Each number is 500 + 50 x the weight over its row's rms, rounded and kept within 0 to 999. Layers, rows and columns count from 0. Numbers have three digits each. The size before them is the row's rms in percent of the matrix's.

# layer 4 attention query, 192x192, rms 0.203, rows 68-108, columns 0-95
123:517481542520556524453495561537619545484441561512442530516509559466581505471493507504640589469429473469552572533561443519495524573573540549619579527498480581502478594465492456412484451425538468450562450569480504437513522392560466457468526406549487539516507526472413500449464509425498480486
114:541510507497534555454473523546512567517509493457444464476507462465506541406470527444506461512461410468521582512485524491432480500521511477737542444542484572517464563522480477484392545558483518443548487468454451559468559516624486580468519516583489565425473518457384438492502554522513590425
105:518572516485530546483528485528510590533458511511466540448518518452520539451497477538513487491503430436543470545540468517509507566497470479597537525536388548491464582427511455471480416507488551535612430497527495562410514477594506435477480468465500528439486497501500560498527469448475551399
092:449568519482456537527521506412493528540461539547381457558442485475487511471455557613467433580451445471393553463510488476491470559411510450564487510523533506567480517585466591482483412552478488473506511473430608474451495499477512538436538561535508444467552597484430492491497446467478555408
097:561485436435512542566514442533536492537618548462487496455469550513457441480405517426508438372452509493444493535499553511532584489502491515547398512475427417651477461501583438515434468502529414598459452488449462481532603459470560479481473519520430554499499523505482483467467462484505527569
091:514567470503497548512433548416479500424540490476516564459561444434468582604536446578400508577434593549490366500540542502481544542484468534469518461540512558556499511478442543512529507486559534578469608577522455457473436466479534471429441476511542528507543397538532486523589488530465470546
096:515569475477573530500550571440493449433577515473520458396499469507550634520475553504475515481488496540514552395527430452486478546531459521463455618503466396421528428448553561548366561517489535594422455530554484573472516518495555500408437535495587531393560464570495484517486548514504510567
098:390446477531452449433455458552532418461625517564553553592568454505452517552408509450530541390521523414553464491428531569494507406483432407452567555472573409488407460541382531568521523505477494553529489443481467464464513548503515508424520484477470496558503480454515397571473438453523560460
106:460464494429489531507504443501443454516501435501487496603567556558570593588520469474518548514492534565560590459460499552507520407481549546402523450463511403450480518559475547411476487510497395542476558508532555585524515504435443471457478545524418461530497493422599485479525451536402505544
093:441601499559471529472492491514432496495488540409536506558490500434521582561419443437404468509511555502521491401511468563510483498522567510596524550494478471495537501553528552430543461442566499422470482576569553539524534452496500448473451476418463486510469467563529515489382492602549521421
100:437576501472396505423592485544532395572497486502473537448539527486431479599516521456459539465554572490558545491480479537440503423463485475442449471409501466525532415438455537587595495490491492392433604548415469529562433566438539446542447493542444520515513427505520407482553547477510487512
092:456461512353469555558565534431560464467537520431501436493474489517451522479522398459538465467531478593463509601528503489489564457489505480483528393416559534552497497454527519496478526529520534528493506511371447458597519469454549480467409566393450495449498441486455447385495548444516421572
090:500454498481540623517502541503419483436469441590520530516527465494372489478421556486527463435466521422505533435528524518530545481536504483517593466502449472558433397609588474387462527504502568486472457483449508523525479461504561459536501501525543497451547482521579476600459509482504535438
096:556524552500540484484507575577491398448455437450562474509467497474472512497413549552502495507464533450567446429507479475507488444524591393550614532588571607467507521580483513549501430440486452413514385561496516506505528492588470510440424499454513515400506505479469510570469425578491517444
101:480464466512408544601453482555500445574507440520489530545546505536393447509585516480482563441580527482428499515491499465492541508431519529456459424458535461550520553497516483523477542581432554453399491524531460526491463540445480399478411582414455433477494464491493419458527504512495560597
100:436512492539386621450593461447451422554568516421520446517516569534352479524481489500491484428576504495500503436470521520533426460542532474476468460449569477514617466447570463549491516545505517432509540558584544475491433632493564567462407594529504489510552440481548468468578467466470490554
102:496519488505409494488560571443439417435574432471554505511556445417495504607516457497428534526476429546563491482511586516531553437435462497467547423515483320464539573507481468501436475509483554541459567523509554496483490455491562491455456496526467390518543541513554511520524439547550461523
091:555471577555471525514501454519454631467517575472557508396524430492567379463483538520411456602515497488466514513598494558467462481481579636514532480456571564515431492407528489464531433582452459513554450505528541433505518567530533506489526533470505609454476520506526620479465496534506550581
103:555490474507424516547450522543495599475491565441465467466541526481460527402502499546413543447430422430519480546442417448474505551577513428595511547443522529511464410458509536448442531527493432517510441475519591436460534531517552480517501478429509563446550549524449534438471497498574447586
101:523521542472480496550563543519553509466514448520564552486462497498427502514466399463481498570511557574468468452485530476453539489504581556503479456501477479570527433478558462516518564591503599532446572431473486464429482524325461505502477568449553480577523433452578508647555508476442498429
097:466546555568445517567477473477557504382487508499485531447524464455516532555474523620503470482496502468587485522511464567512519489443496568526521563429493508530478510504456598423583470468515473569468501602441511486526546523530500458502499515639469454426441558522459542569539453524515479403
097:480576528436449587586513489524483466461473515528466547466526411500407548503467553528521410447465490539528497427581467481456458476440542453450537485582488460443407589466507464462481462495553539482502570488551486637619483490476497523590557534495461516554459425470530491505491480513523516547
091:463454426464577436525477570492487543473513500479393534506387531510619466600445467512487556479545515436524518450516436668504495420532405488469446480526512460471436538500507454514421507500517438548532489514462513491530497463449451496360502428523521461427479605498429475508489453578541473522
094:493452554478512424504539442594540585558531551476488591544446499474470583604522439499523459475516527492563486537444498544503529545606413498474526543520526516627480457471513553422422549519431488539540451603569560522450621393557545517515564484473475491468552543532482577465486515486535440560
102:440522437465511419549549482451467458493460427510569406487506499542534522561523529522480514519514584450512506469493515437505518505413415386412513518522458475529565484598532556533629566489550420441411532500565580483522511516472478458422457496424475438462459484504471490497536576575482508556
098:419579533467548505530485422399532454428549383407560473531574529501497498547511504470465509479602498498490512417521531523462518414506483545423474420551466427521501459513541576532572592515402486493427566451455478557532532589430450542576392475484522436565470529453527468448441488597523505579
105:468455511532557556472480510471544575594477466490435441516498568473465518520491536403492527509440495418472571549443491491520411550574410524551443504516539496531447536541455365424417445526538451452543381533466505471478501556539573608536524471442549484439527518455451523505385495367597497453
099:441548464515553416565510498516569388524555480471557533508498527557477589513482491393504490454482547512454545480440512557466475433560467568414511535459514442488576533490459512451534493530430605588374563435458481574517483551497540431568462502499534479494522454422549563493567503405504483540
114:526581554475595447461500499486514437542471490532441503492486562506584526540586525431424446616488500473443474448448493529551419493513611540432559506491504410474565513417470512534539493534466441521545468380449545484446398520507527582522464546444537494491528421481600591513454556370407521452
119:532411535494508483482544454441486471501530516514490491550566516588498453541530467483487594411522410430493437534488465507481617507542567518489453464465478576481515471499524483486521569465511476430453450390525517457455567526448504507466446521535506477447538559463479465479474517532617537571
116:536542448548507431362533389550453555572488492545463547440569519530574514503528450437477540500485490497592485500396526482533472489510460443501548556437443547473537495488415528518565512498410461331479448590514525517474538533522467429398511451403473494452515494536528497493538548595515526504
115:529441459446536571570483522436441533467510511433525411466406426525540501437520510540522468492442569471524515501525594572508548566530511569474468374502579561553471463607501515436455507546550569603527537450559415429534510493543502588527540568442551512459476558517525530576454558470543562490
113:593515523481426481510489462480386513490581427460545450469468448487483474536481452598501468599508513553552529548502477428461519413518462405431519558554530546503493453509454477552371572608514548445509519579530456557531416482523547568474444505516438645541450546586503440444567533500496533522
111:554551530543566440522584510561478506513453568449462482496483606492454567502514488385535503512457548436516474480509507499580543550486506455502467598462484503488455443581485501408513487504515401523452473500530527501482556550542471487590482461397524542476481492531493524478531599423458475536
123:467422519524540466510546459602469491501466572526527398498472426549525542554486498545475514445453561492471565543462484514461541484437401471462467496519496436439561505568446463450482503503482475464508457551620506540538467405401550390521516465373412439476536388561574470522496522546526539554
121:476534585524457451548533458446516469490460588573557470501473454483528513437459570515497486511493452538567476467497476512490461466467547450530552470536441416415523599489522529569567460488414538474613542536512555495555573582455488558548503588534479506488459388397510437479478448593426574480
115:516557498387457465499558526473526444482551469475553566477395449547438521513577489528416572517523468556513447498533543575545501499476453478464519501493472561576504462509486468528482603462453493547517463424570502539471504415472516453483540482385508568514457395483469428487469550466573470493
117:463546473437454495502550461432484437527507482591526530428555525490519517513497430482455472517622510533537504398496523428486422495476473546467514578556515493469540469460517573481512542540561576433406553602541559613492521450504448437422443508439493443474480389500458529516415552450539484482
116:453546517467401563490564572464508456471519442449536496557456511542440423543495543550439518406586551497559529470535594451560525471498560607538526507526539527386506433473510465498540477569537487381496458481544431584532534529565482539430491370451409440566476491452493410565444649540544494434
122:556425441427433540530579513472522540441491538448483447488543533484471523480526526522445465429618471510493569497446419468483511514499559493414389555458567450528572457470549535495437556496406431495533476526623558461508498507476558432495508467406454493498466428519486498464511282414429520443
111:549421509592507534461420569605575503472460412533480533541555534489539479569512528483560513412518482529567528569430522504552545483458400525547503539514559521480528575576460504429533467503439533454414457547530502531534493534479495344521478396418409540474482479505479487465484534529518541391
# layer 4 attention key, 192x192, rms 0.188, rows 68-107, columns 0-95
089:476556500463505480536466597506487486508515418440503527526504557479477432546503381518429370580428523577523526557588469580487560493548505448557576511572515466437508518457512458500443526465518413548530529488486545486516470510553570441572442480471475517546451519353484495447567485516570508429
109:519550476538476500480585568565508504508434435498439513518506518444567564574534508447423525503476446502468457546451506500503511490557458503593521558577455558539492526448605511442438466529519530446543518513470611483489474446483449460471442396436442476506439337517495510598509552474524462506
091:517565391502517516542545477433476465497540504382433474579496635491518456510420581443489492584503508385562434498530528495618513578437554485600541517463579532483496546437536521399581503522462459591593503460451502551624457521452505417488441399553495561494558485479489496536467529483429521465
093:454463573447559441429462409442453462582482460494582479513513549578429484474432438440419562483465485423423416382507514533506507498593474606476448499553468515533526541468497533460505418419492536531491477493520500539550495566516411442455522483506498650480578479544514553527560425440482490496
092:470567529536460455546402537528515503500506444479472525518580539509511517525512538521516443495505526501546468515519427553483581572429409462426403444538455544637444579500574543496522527485500544541596443488547515429514446451446480505536528583478511562566542485569460562496542421504467586417
101:431472486529474630469490494493441517459528485499515464502483421540524555515486444470493545506477549534533526452540636565484580498527502576453455452431518603558547456625489445464462483438494478492440551547577489459465456531562571545573576504461488524499469559487481472533505524511510587404
095:451526543519500493542524479614470456474575567498562533410450435462483461466447511439506554482521449476462543527554456541464499494511531479497498462518392494539468481529524532526476642458483498542583540578554514484564452483428387523580553534480411457493568489500527422456455545495425531562
101:472511548440542500451456494544503590561537500540609490501531426467526507537564478587439492573479555382536509446434472417544554584570594477499606435487427546521447513609463474536509539521617463550487532510503492459513471512584481520424531469539523560477526538518506488565533483547423400567
101:453434473432482480475491524422431469531524474496466383533448553473399545489461507559473497523498459546447550508536461509487457552451561487506510490421507446503439470575380448486539409539575552543518372499430413497547452510538517534497482485546529430487524435479467534539393457446489577456
102:453545505535460523516518478515450499440507465501565465508430452557514511482500487471546493435454494471518481521515446585477482477506533486559528456531588422568473507640501504438518477511570473404558601520484499506516538504558508534394519543482446437577495602536398464543476509574568553504
096:451552484522451448539503561541507510567533541431415419524520545502479488494488534465422455512464596477573564492443445499542483496468459495509546429509416452525493474526517489412501427365562509402571452532595409533423488390462537544487505489480514549472462559494472480549457471541562442448
092:504495461526446448484528537564502422587490583496462479415552448499398496498623520578530524477528556512475466467533500419512538529397519373464490517424477533511518574545462466601491496463497460486402556466521515490524499466418609549515393569445459507550528491453499453480486642513569498625
093:463533447436457469506456481476528465521508514483545586489488505569415521500522475376520583551533461507489483505529429500552421563394506446526498544536449488528408465587469569442481544487482475582612518469444498575514557539512519518410488524452477459549490480547431616603540533579377389456
094:487461448414573552441554519532534519454448539418476420512452510528572490479508497474451453467480529437482516549537473545594499506370501389552555493533431462555468557557468480533603513494532477469576421548576493550595459481596409523367442522456452510466528520580497535555550540594575498514
098:445409477589576482525452503569515498555483445453490547537394548500575519521496408588569593464472555476566579537470496434503411546522513505392521472501508468601593530531564529531520426475521460469528479458537512555424400547493484539418443493473498486591575533455464570593460413466504544490
094:555480520576539492457453509500553448557518546461494425457450569499479533426497581543425448544431533453544513498621543454582542546475545530531350468487466469488434503468482453569527438525456408524453416535627587545434511578508518513588455452574529546440537533575471578523502530531541495384
115:537421489453614495495479634515429430376505561534551401477435571479499478530473502424488503508536544436502484598440595490489480499513580463523438485593490590486502523525473549468464513556449549486439537575498450455460537549551487574452540453437549469482513481378475483479529529470481431439
088:515484489398522508485538516517474529525528561498563349487412418588506513449498466586519363465481493621493447514459432521523495470502530520486458473610514435440480403450506472556459512533566581569506451510496528512518515513484401478550454452474550457475550568417458407528486577410484523486
089:479550463555523520533511527487472432554548587546491461495484528451462457485553506463493452488518502481425545481537406472534536451519525373510474463514511522583547533416605561535506502521429476407561398492548514488506521356513548452518479444578489486533518521485436587477497462404478444558
096:486515472552469496517535433450526407512567502408547589506501508543460507526566568511465520532605411548532474472536563484447466515465589608542476487418485575502482435437588458576512530491536481464466471482507547454523515457368427377526490464568555441492468484527512514487559488494488543518
097:462575485514450518593503509493495585432480547438468497439542512457541542469519454479572523379423459566493553459513537530522487508531460540509474502426498510539546504623514455504644559502508438583506524510473533459544483534570577465588414481463509521557485499478548419494432397475462511500
097:514534473499456512505549479449594485510445540456506512507448499441518495450521550465510523478522497576488469493511549581521530477542511536492533506463523472516465520528457487457581527491508500459496477496607410516559478421454495455484521564413518488580510472364586541404521511476478496603
100:535482623432491492477451520530417440480463420514476512502540456451428538507416508465476423487489458486440532560502494510549500529468508404581534544461559463529378584482489559498487483508512498544477412489402414480545532462502507538356446562536507501413628498555477471491567511423582451469
095:490498566496563468481496535437492443561547435420506500483473551477605521462425423484522386517560427506549576589418426470497522522450548463520604566481487488526614528452510519526503576413425428492535407533463536510485504469525436477524480488549547488617577450506462421540524485463479506467
095:493491501515682510501559509439499504552451524542489482607546465607499592519563491415463469493517432488491504488501491457488494560498461475504472546471434570521466482568515492432573459464486498464433527582595402493492490431519512469436498487493527510466543492446500474499491500444544554594
106:471444445545465546477506467570453569464495420514508480478485470474451484492435439634473487494507474441533584508416551513600466540580357523477431503564483501493463470434456397583604604477484487465480420538464511496448491531448480567484551479509383496551559508501462487518591536505482495511
107:545582440504521558443501488459539425600454526531397525500537586573488396517469555446530491521454554470464446574480477546463404483496523483526476535551531428455488485524520557508437473476508546495461436470430478504526535500477513450500539457561537420507466556630514520560473613498528539443
095:470442489454523500496477481546556492542540535490466502579574555584554495524564502527459624482474420460558510480441533530500462440418520490456556396524417519482547523484532501482513520490555584520516449472536502443418525631493477578508506484563460561533441463486514466493561508461410432525
103:558577478523460495388473510513538540557429371570504514555620532488479517453512491565450548548561507514475432583512486435486560479526489581524501527522500560515584429498557461495372490438518505492426521510494496504502595481512574618512553384546515455507490554466458560534504520417524465500
108:510446405477507457491448510484490448489539541455502515445476482565453486422497524454500546441493518458403561477561583509572444536500429392455529452443419503515509471538530421515543507522468480427520427520500465462435482474526484583490491594434465461439580510505491451513474545487599428496
101:521495574491631485450567691559485482454483493578594514491400580456474541545549510462524508491473553477529564449526495470532487450480495472585495536425527591440526515435567408507379481508479455467491547517503489492391539436445519463439569453511461525459505546511458440462500519591498472471
109:451500467562461556550438417509421522501535517474541468514594499537523467504487575503408577431480540386471441593542574503474570428480503447409549553563441484520407544546446532483567568491502574568416453477476445479535519542546501604524532526537514515584552554589497446484479543548549488666
104:551487570473439523575490560427540500510547500521566504488482493473484532525426436461533475543563455544464442482472490502470514508395520473598532507552515573421541477534525521535458570479409595566546489455463434361544490428479497515509507541387474501519443495504451500431431567425496472490
105:468520550479525520479459456503437514595510499511560555515563508452541450425472479427543440392498508493508553520467513431540470470411509481440574525489502447490442406467532532502512514537468438466529561560547473536502556570487489409474481377464417540524497430561564506498497429550460445493
107:412396468463555485430479441543502614491542499528497532502424500489535565542452497498474498427516568465503467473392519566496521553428497453504499435453542480605541501571452503456529499487561515450372451561502523506530560407398484517468540396508444497511416481574484469506472438583526431580
115:516469510411434553482533416558523452475479395521570576535503525431425510451464496497413484421455499476497510425530434545570479478552446466510407476513554589479486474508448472534480508459458491502445549448415550414485506565554537375550423461487417443594474544506512486467526408529418557488
106:498411581457574425539522540517552552438542556561478440344474543523507554476584542493505484528592512554541470542473517465509476512439461524423506515433550473415486405474510400521508585454484447519492462534595425472425467520542547478482548581469467482563574444519514525485491460494512500486
106:558521548517532443544472453471515543524557430426568473540588494539497536488439508529520465425500499551495496564425497498431436469403487544475535523452521534510555468644489554434490443437524530485587491509519440526467464553499495487597465427520455474436517382504465443466462492553494526551
112:530493480584477528549495506450447449497550520464565473543549544581522495436476543511482505586519534485508538533427592512515483457439470562531517400523412550471466501608518546538517514483527533463441615521599454568485611582531485495476512530509584508451511631507495591453487479549507552449
107:458545409562480505521396504515611492610472588543581505477479531541462562544569516522519515521525510574491502523520540464515424490551485551462494559409479585419547420437579458573497498457405432556545465539495595396543535571497558457464526460518508472528573513494478472447495424527426431479
# layer 4 attention value, 192x192, rms 0.187, rows 64-95, columns 0-95
104:516505443467561453557520496511435536353497553502564481485461371529580500461472525431429563474442541527457556427493492536506446518502517533497476552516550512560430527568426484569478621560450546401526591435497508580391474442523497512581374522424463483460447496432463521516511504469529461428
100:442512449522545523441568425464501510454549493513570500478518584490531524471565383422456613497422488488496447446490467558487439497529449584540432534444429522496578470495548535495484426406521508555438572483523459534491560520492442464570456507466489504521530496463467523497461617546349452516
113:531578488535493561576598501483523505554503588478515488510524490349477547491526520418395497506579496558477455456529574502529511459494460481490412507516469465532459406518498466488531469463492513601539523496480471500368527497534443467495528538475417550576422559476603553489464514500552518501
124:577458465410476554528443469491461471536463529465425495451447557479473551532417431463523464463492453449513496395548416513373415492517501453424485485521405472497507494512497543554476446453534479474519524357529510529521531506483528458479484495457549451517497509435555576524574543466433446502
106:461434452520540544537494524590493452482559503452454491462469326464439570500522480516419459482570450569424536501583382470452445528366552479505481521509531475554505513586494462536548571483532505523581567454543450511496521437548512543513433527534542560495470508492488473492629450480430550476
105:444589478526549439469482438544523496457511506523536487441526429520404539467629498460560374516536458587502514492497593533510457537559530572379550514572463500459438438510461477522565496575550500514537435486479500484495549549539564505533497451489552481463436563536490372470422515476514550452
110:427459538542542545481533598492504458470574468496494546505461397393460538505477421484454514541588528497475510486371466528441488482483566452550379574514448532535592545534526454546539520552481542448558541580453495489512575513540576512475498496441549570541576583485532521463475551573571529513
103:461559646533513458445547516503442600489479484500507416541508412539568451544494547535457498437517424459554543420531392536424517484452497489451461505512563533536500501501490526496521531458487510396588492498471471540426492518541579573508405470510514572544581423474468432550474539406464447450
109:560482534510537482574517553552424614449482491512483480479513559484531441523433491508493426483424469535524457488502515572446416461607401493512457454437474608476418585475492563469513498588469512495503545523490494619505580452473584539546518509486394517522352467546453495443449483543583480449
095:421531484509448507453509502505482500485558465479482511461549535481415392610537478499505460506547552394496464495491419564476581539525573419441482487430578562528495477496467353542451442459460532554440542532531429541533464489515453516455406587477468536476492517548402493533473421479474515469
095:466506439446495497528485459472513487464462572558470442564546519572460478480471540501461518539474522485570440443510488366500474502521544448468479522443454438583582441515470503423508528495550425388509498556492564482523436454564412483474505508394514503546534419488528499472521581467482411396
102:434531516568488516489586552401489466511523532548514497496537477550517483527529460505554498476431514449562508520462488559461491462537550464496496371543513569535522472577516443576557496537492463537467470535506579434417414490525525442507549453422549442475535544463523419500505532427474485408
109:551586458536419524432485472472468511481532507536539460440459487541507587487531477475559408569465460505572447530550397461440522422556544455483568513480571429553470558471558487581580595481433538549567489490469459587419467603525537588552502471453433451548578545548453408516435589483423547525
101:563498434558495547472541532511417482498432553472492585456446464517418466422536505498497476436552498486513572535523472536460507453525450452450560566512434550465460598576420555479612529531481472545530466510533525549504500462541515558460517489502467541450487449516485514558496571511499545559
102:527527453500559563561465465461520505512495483435462533582514450394521475418477561517461590539542502491503495447505486509575474452444598434560479585500524543544524481489559493567507571397524539541425464448467519482505436502408594456474508542505580445477483475549541420597476550439568493578
102:466430499530574513539500484432499497447554477426579452447440604550489459424434555618424485474478643576514451534484456484437466534598514510465605569495596484496474522478510532451507385487533537449527482461496402468497464510481515386571432473508515594442496575427413472548501506489485443580
122:513449628506515507491502565594518588498465443566497594551493587594485450523472432474477547595526412568550571441547457509590478501521423570504477493552630528482542480531506551512455452527519482415473494465511533536582512588511432459443581490522460431501428490408488470420385487510500453531
113:557473496546464517578469503414461485527530518420477470472540425467528552520584490452492470500475462508555512552451523494592462495420418475439392579429476403534514526634582474515502550492506515432514575498491516541540491490559562547540503491440432517487599588528536502525462513517560563474
103:571568515534485457545440578413551487532533396481515478434461588444463512516500504460522581568476533506430518603568491573449474536442391536492534592608484473567464531461481550559481498603489501609518443495422437528453484525480512474504557509534545443486511498467579563485472495460549533508
099:487479526540484547477605555538545436458513479567508503451553576399535547501475563503436478436593516502504480467514513422530572498546468480470478495541479521516570559485557458454592513539552440552528425480553455572503543486470561461596419475362517510501480583464509473600578450408435501463
094:525400436544532465553475583465474434495427474530522486548474510442493488460528409490466444493511496379466404544480579493507448445502601443437478428546419605479554538523459396503559524561509450533493465633486483465509546523548630505442450462527489513498562572519446538500618386472457562463
101:463524500574526440544493524464388497538517533524431466441472563512484374535534619405581625514518522478479549543459517478524570546437551592416461495547487493573525426417542604489447529589480566422354492580446500518465493476486487494519491484527512445542486454546525534542540448543521406541
101:433463507409509452440452604533452502532456479519482477556509534434466456564457527504504527511502531503490444546587416482499511526433433515424544362509591527560457497454517502490555534526534547484488473532373394473445523439399455504468482488540529438547494429506413606503496502560571519482
106:531487490504587530461543562472527581551611500360528490488506456494480452476565513403468382514525511483511454390461479434473530522482523419509486510483495406503396440605499618474503628470485476643555529553438523484435464571513506504480519475525481484487481533504520520523606449458540421479
112:453570471485535490541504428484577452529337482518586486554403550489490431477506542462464538529501529457482440450545475479485455555519520470489512462522521424587429505453518463476502577435524419471493433424647495477623514462550383486436490482499439476653494450592500545467579456415513523461
098:506601534477578524447526437483423503572454474517587507451475509494454484446573549508522494480506466437477559384535492538530568479529455477512557422476482464516512560598434494563525526506505536455508557440600509513492492476433416445563550492488526488441414515498448576448504473601465413554
099:499527461564462575526478525546434480537462518523558437528490555488535449531477481490493455595570591529415500529558491548536510441435494446541510566474434469482396497491607465536473558470568545582521557535490551530554410513421491474445473434544500472486406529559512592517491523492573526574
105:547458451466532465535542503506553501500464420542529501481588498465470430506519530599582503485490576536510504471519559436516493551480561536478471488465537582497451536493449426528470483527514539515403430566546576454525572520420489465525487558407473608469533435427476494492586607534485430363
113:562533574510548573456519369458468531520484481639527498509459510391459384492445491453452466419522488488523582551555546409457586427510513414520518516609559500528471552538505452429513462533494451496468456524544473473534513416518497488436574515489502513532521468390422534527554518386565458490
103:592510594485515397500414478592543514488569443434496553525538483495507521489503441559495481512538502554466444458531510489445512504507533466488431440456486516480493576512512461563578506417458529556543458543437514461499477468510417512516589537456423541513631572439431575496517496540526578547
096:494511677610539439424526498440477574493428477609409481548527558538453478480534466453443485510515442586499560521512545488447513497465514521472421418535484514485443484631567554515457481513594479499486558524562526404459521535428447482553500502403505459506468499501487493514457458459503458497
103:481479503508524571585517454430520536503479497554493455460498528533540504543467439455493427594493514426504562512484437568520517492465474459583498661484470495439496493454484496632544434449456556471561522543437457496475537544450483486612443419524561459523406526550558486439430570489535485636
# layer 4 attention output (transposed), 192x192, rms 0.149, rows 64-95, columns 0-95
104:444485513524511574533498515544531563497486523551603458525497527537447469477507557550438466501565553484519477415547562477512433493554501651392500447496428544424479388468446481521454428450520562476475526542606483489542512564509560574570613440493514490525503489540500509471449482500464500576
094:540457553455458411496497475486472472540482418582447502414484414501584525582488500544453439524519480509485492489439456461528507534481451457530523470383468503434530499448550487486542494546604509521495501523492522572509535512480574530446481485556489553452460457535570513483479541486527430531
105:537545604489491495464507554525516546530480442515534508555505483495477519503463531543536463439481531464520453487443552581589496500541480476468564517525596572519494573537517518392518556538523542497550502496425463590626481457529548524511502372511495508561575473475463478495565511553544475421
114:515516511532532498407453484430499555468554507495500505573616475527460494480503507577432519536560447505485575478512449389441497533567493599497527533476509570484616525430565524585546532468498550514506543541492622499394438599523486521443545472548524538432512490507506564528401506486489493420
096:429497525552383458516493516432481462503441536490555498584599496485459494437528519468489493387496467480508499508438523569529495533589470534499457486564527483448452586467541521495524493476550560470525502532521545443473415607552488541549506473436470507578526520434478459550464407516517587459
095:528383469493435596531543531518460417490496554458533448530482536535519485528532515477507483532523517435538553498475469488474470425477541471450500420406435471586575535430559490595544512532469498490568504552553546501432504538504409549522454576482470449478583492495478473512540469498529629446
112:496519424480456548518552439561579440518452582537483463572503581572524475517464470430516485415479426548446467589499405534567542439546499469493458554403522475581618531533426467552433450515414458501512534507425538469590525578529526448559509473430449471496441441483482439393504444527493499501
099:541523439362533557539481496411571424477562483481525472455500530566481455431471521442521457528556506536529431534535450471521484430539462550478527478504550533490453487438518531570486457497471441604536598482516554448663558526522529430556485531422470577436464471538414530408498464478469497539
107:510451473540490514572420482462463474507507458448620422540489477544627549512535466498469504534503594496531543445494500415478477483515515648434463583502543481555502462592455499497432503594480493519446498512581533583461463458543509486415464459450493514451599526506477512433468475496497460571
094:544479470542559492419484437547531507524511465525461512505451518535568635474567560506502463598456436526531562461445617477465447450472484500487455529431488526522478507514446536514562514473474425396502526479478517459515544594538555405529527425545522600502482461446552469446524523507376504530
095:519488416499530525484505545548471580404519534509518515501530419501567436400514491409549538488556429435347508588523513554455496445493443494487501398463539490485528454448406484523626476551489494589458534440465472593466501479412521578537504448510518492488485493530415470499439489488492457600
097:501531494470524517451511441458451504448526494490406495473511515481481425540429569490502497452552387500404561552407478526464521475457476532546561429537470441409551574504569405433464533503519584475548476474461501460525527493605465488508450513500417513485400461520542458520553413566504546537
109:489633460504540556457498543441617384550440557487398609446581525458582485491517584469544502483510570479528525438551545604510441489452544496560481582461487469466468574446530560406558426497558494504571481506560469533468546466483558551471517578583557467485512467475536575467514564440460606414
100:487374419450529481488440479411530438536526463516476457478538553541524529541468502411530488520486500594531513497510558442466493527568504467377495392575597474470549486532493454442450518488516503479414439447421487491541568564435451392572472555533555447490490495396552490458440470414490502522
096:608551457570396498501443517578472421466507539467463420478536483550505519491410445486530568527420578516477443486527482527513443549536499465423492464414521454510489436500504539431470373525516519485538522577492533572565450563566548442474476526471537539515447515540569542512481442572507536508
095:485506626447400569537522481484469399399517481520501532549603506475427592578485427545461431575504382509515482433495527469643386467456515473489509519545502479459467472530466456507463496530421429570550505515541485551622497427543457479424509437520515483538449443494542539489528426434425442475
114:516458538454506380540510481411427502381594495423522477496489451554512495506523460598454496589540487615455425514484540533468525426497569485478568484492508590498549476552442481536447549551543534569525595491530451463488466442500512546385409527470479551527525530544455499432564512507483463503
094:460630450517480517406528468570572501611484434521461504514463502485426453572475447497454481498524517553439498471474532547488501473534606485498569481524475520519486490416432499486397499472464515508519524433375547540464448494462500372577510525507509421575517461498504461524505527478503488439
093:479440419559496549476644531453503490580414433605350521427522555465484496551563507518506456475420478509591487500515460429457464521502554501507495501462487487439567508565459450473477529479475437398510454527486650491469529450483543482491453496485487455417556552607506486512520500520564454587
095:436474454588585490410505394518574505596554435465432558513464464514429511531436403486563444530439476415466498588388521498521512474497495545490476526469515495597455508585424551472546531451568591416454550501404466608522494496583529409507528514512533505487519358533522494536449460541484520484
092:559567509598445573476527502482566507458618542468551556469479489549495472565449536496504460497492412544494580549436408458458478467417416556534438531535559487446552503441480527553483522462541530499517555364515516522516520576404475499520492475444512441587466485446540429505429552563459560530
103:596481577451554508471545496518473601428452483520529492539550545546536501512445496515475460480499507504527487535480538533525607510467498473577548521481569583363489494616506466382490386404520502587426385441547496443480481461527474481442490459456539472485482499538497483530496545535570558508
094:510548479579518513531480420460546504407595537503522502432490452544493513377514537462610568456393480481565511479488616516498502587523510423529538647468555511437503524610452537455464411477484502624527567511527548473590487609574583524482500544394520568491446463553552480468525534485450532553
101:525500543509445580481528490584485473547452534520553538564581542571385554525500454571524510484573442501523504613398479432507441528558558571541523475478532530532506574539518423444507456566480446524561522535526503481480526455482511537485532534527583517443471507443484500450519526444455479441
102:591368540582538547506466565519567524349599537466525573429495462466526531488455549548631456441492443553508446492538600461600569474530511491509522444485524575476447554491476425604540512550585618579543525605442475514455431448522546517492493497520512468534515510435479497541458508612491470539
099:529407574516549473507454573514491511461506447657483464490474497576583395541508515536584514525543560510544505567483482524521452495523462490503584509603466501438473499491458559480477610471525504503465487505509492565622457442584512493521467437568483508514486575486467525463450626478488465532
093:509505479510524496412479481462532402494461482525525479539465431426476471457533576469483541542482421415501494459487503418586463517565567409450481509498546444445501541508493507547394541592436462486476350489502465488434542597574434562420437548605506427482517558495509534543430564504470509468
100:447459471557493553514495484436448544450450534556444586493472501500594484499535469560494541543490508511452558531553527546461553480481480558448512382445488558524476482389517556573470543473440493470487611405505533507510466555452503583596602464530556455491515473504501556466557503539506551609
108:426385482393523478567451585444483466454496531504529552514510527551531497459559514412468509398537532465503468478522511505513569526530420490402574418478421494494474546547494490458545589545492522486480490375501443475517525534503456424508504561481499485464452498491500531486435532485560504483
096:402451428518556510433491517475455480497362473552495454456485495531549509456494435509489525518507481517530529425463437509507426513541523526603431478468497474467509533591497510531499480617572456572492649524554549560507479582504474687497495464516485398550510396468552504523531465484448471426
090:512453423451544575518547470411525530452533425462496548441432472604511582554494516503445464545481433524520357475445466558487512524512425564507556508545536474556485582430472384477433531492581496611586476502496511506477544474531503585472418464470504540446486504522440526531533642472597535466
102:566527526528476457558491550476481407583532533446460503538498548483464521498537474516475434490439557510515429519543541508555512563444459539490475583540483488510517538543490443458453479504528426460479439488637593463490558418610515445373470547550516437504532553503413519565506473498469487415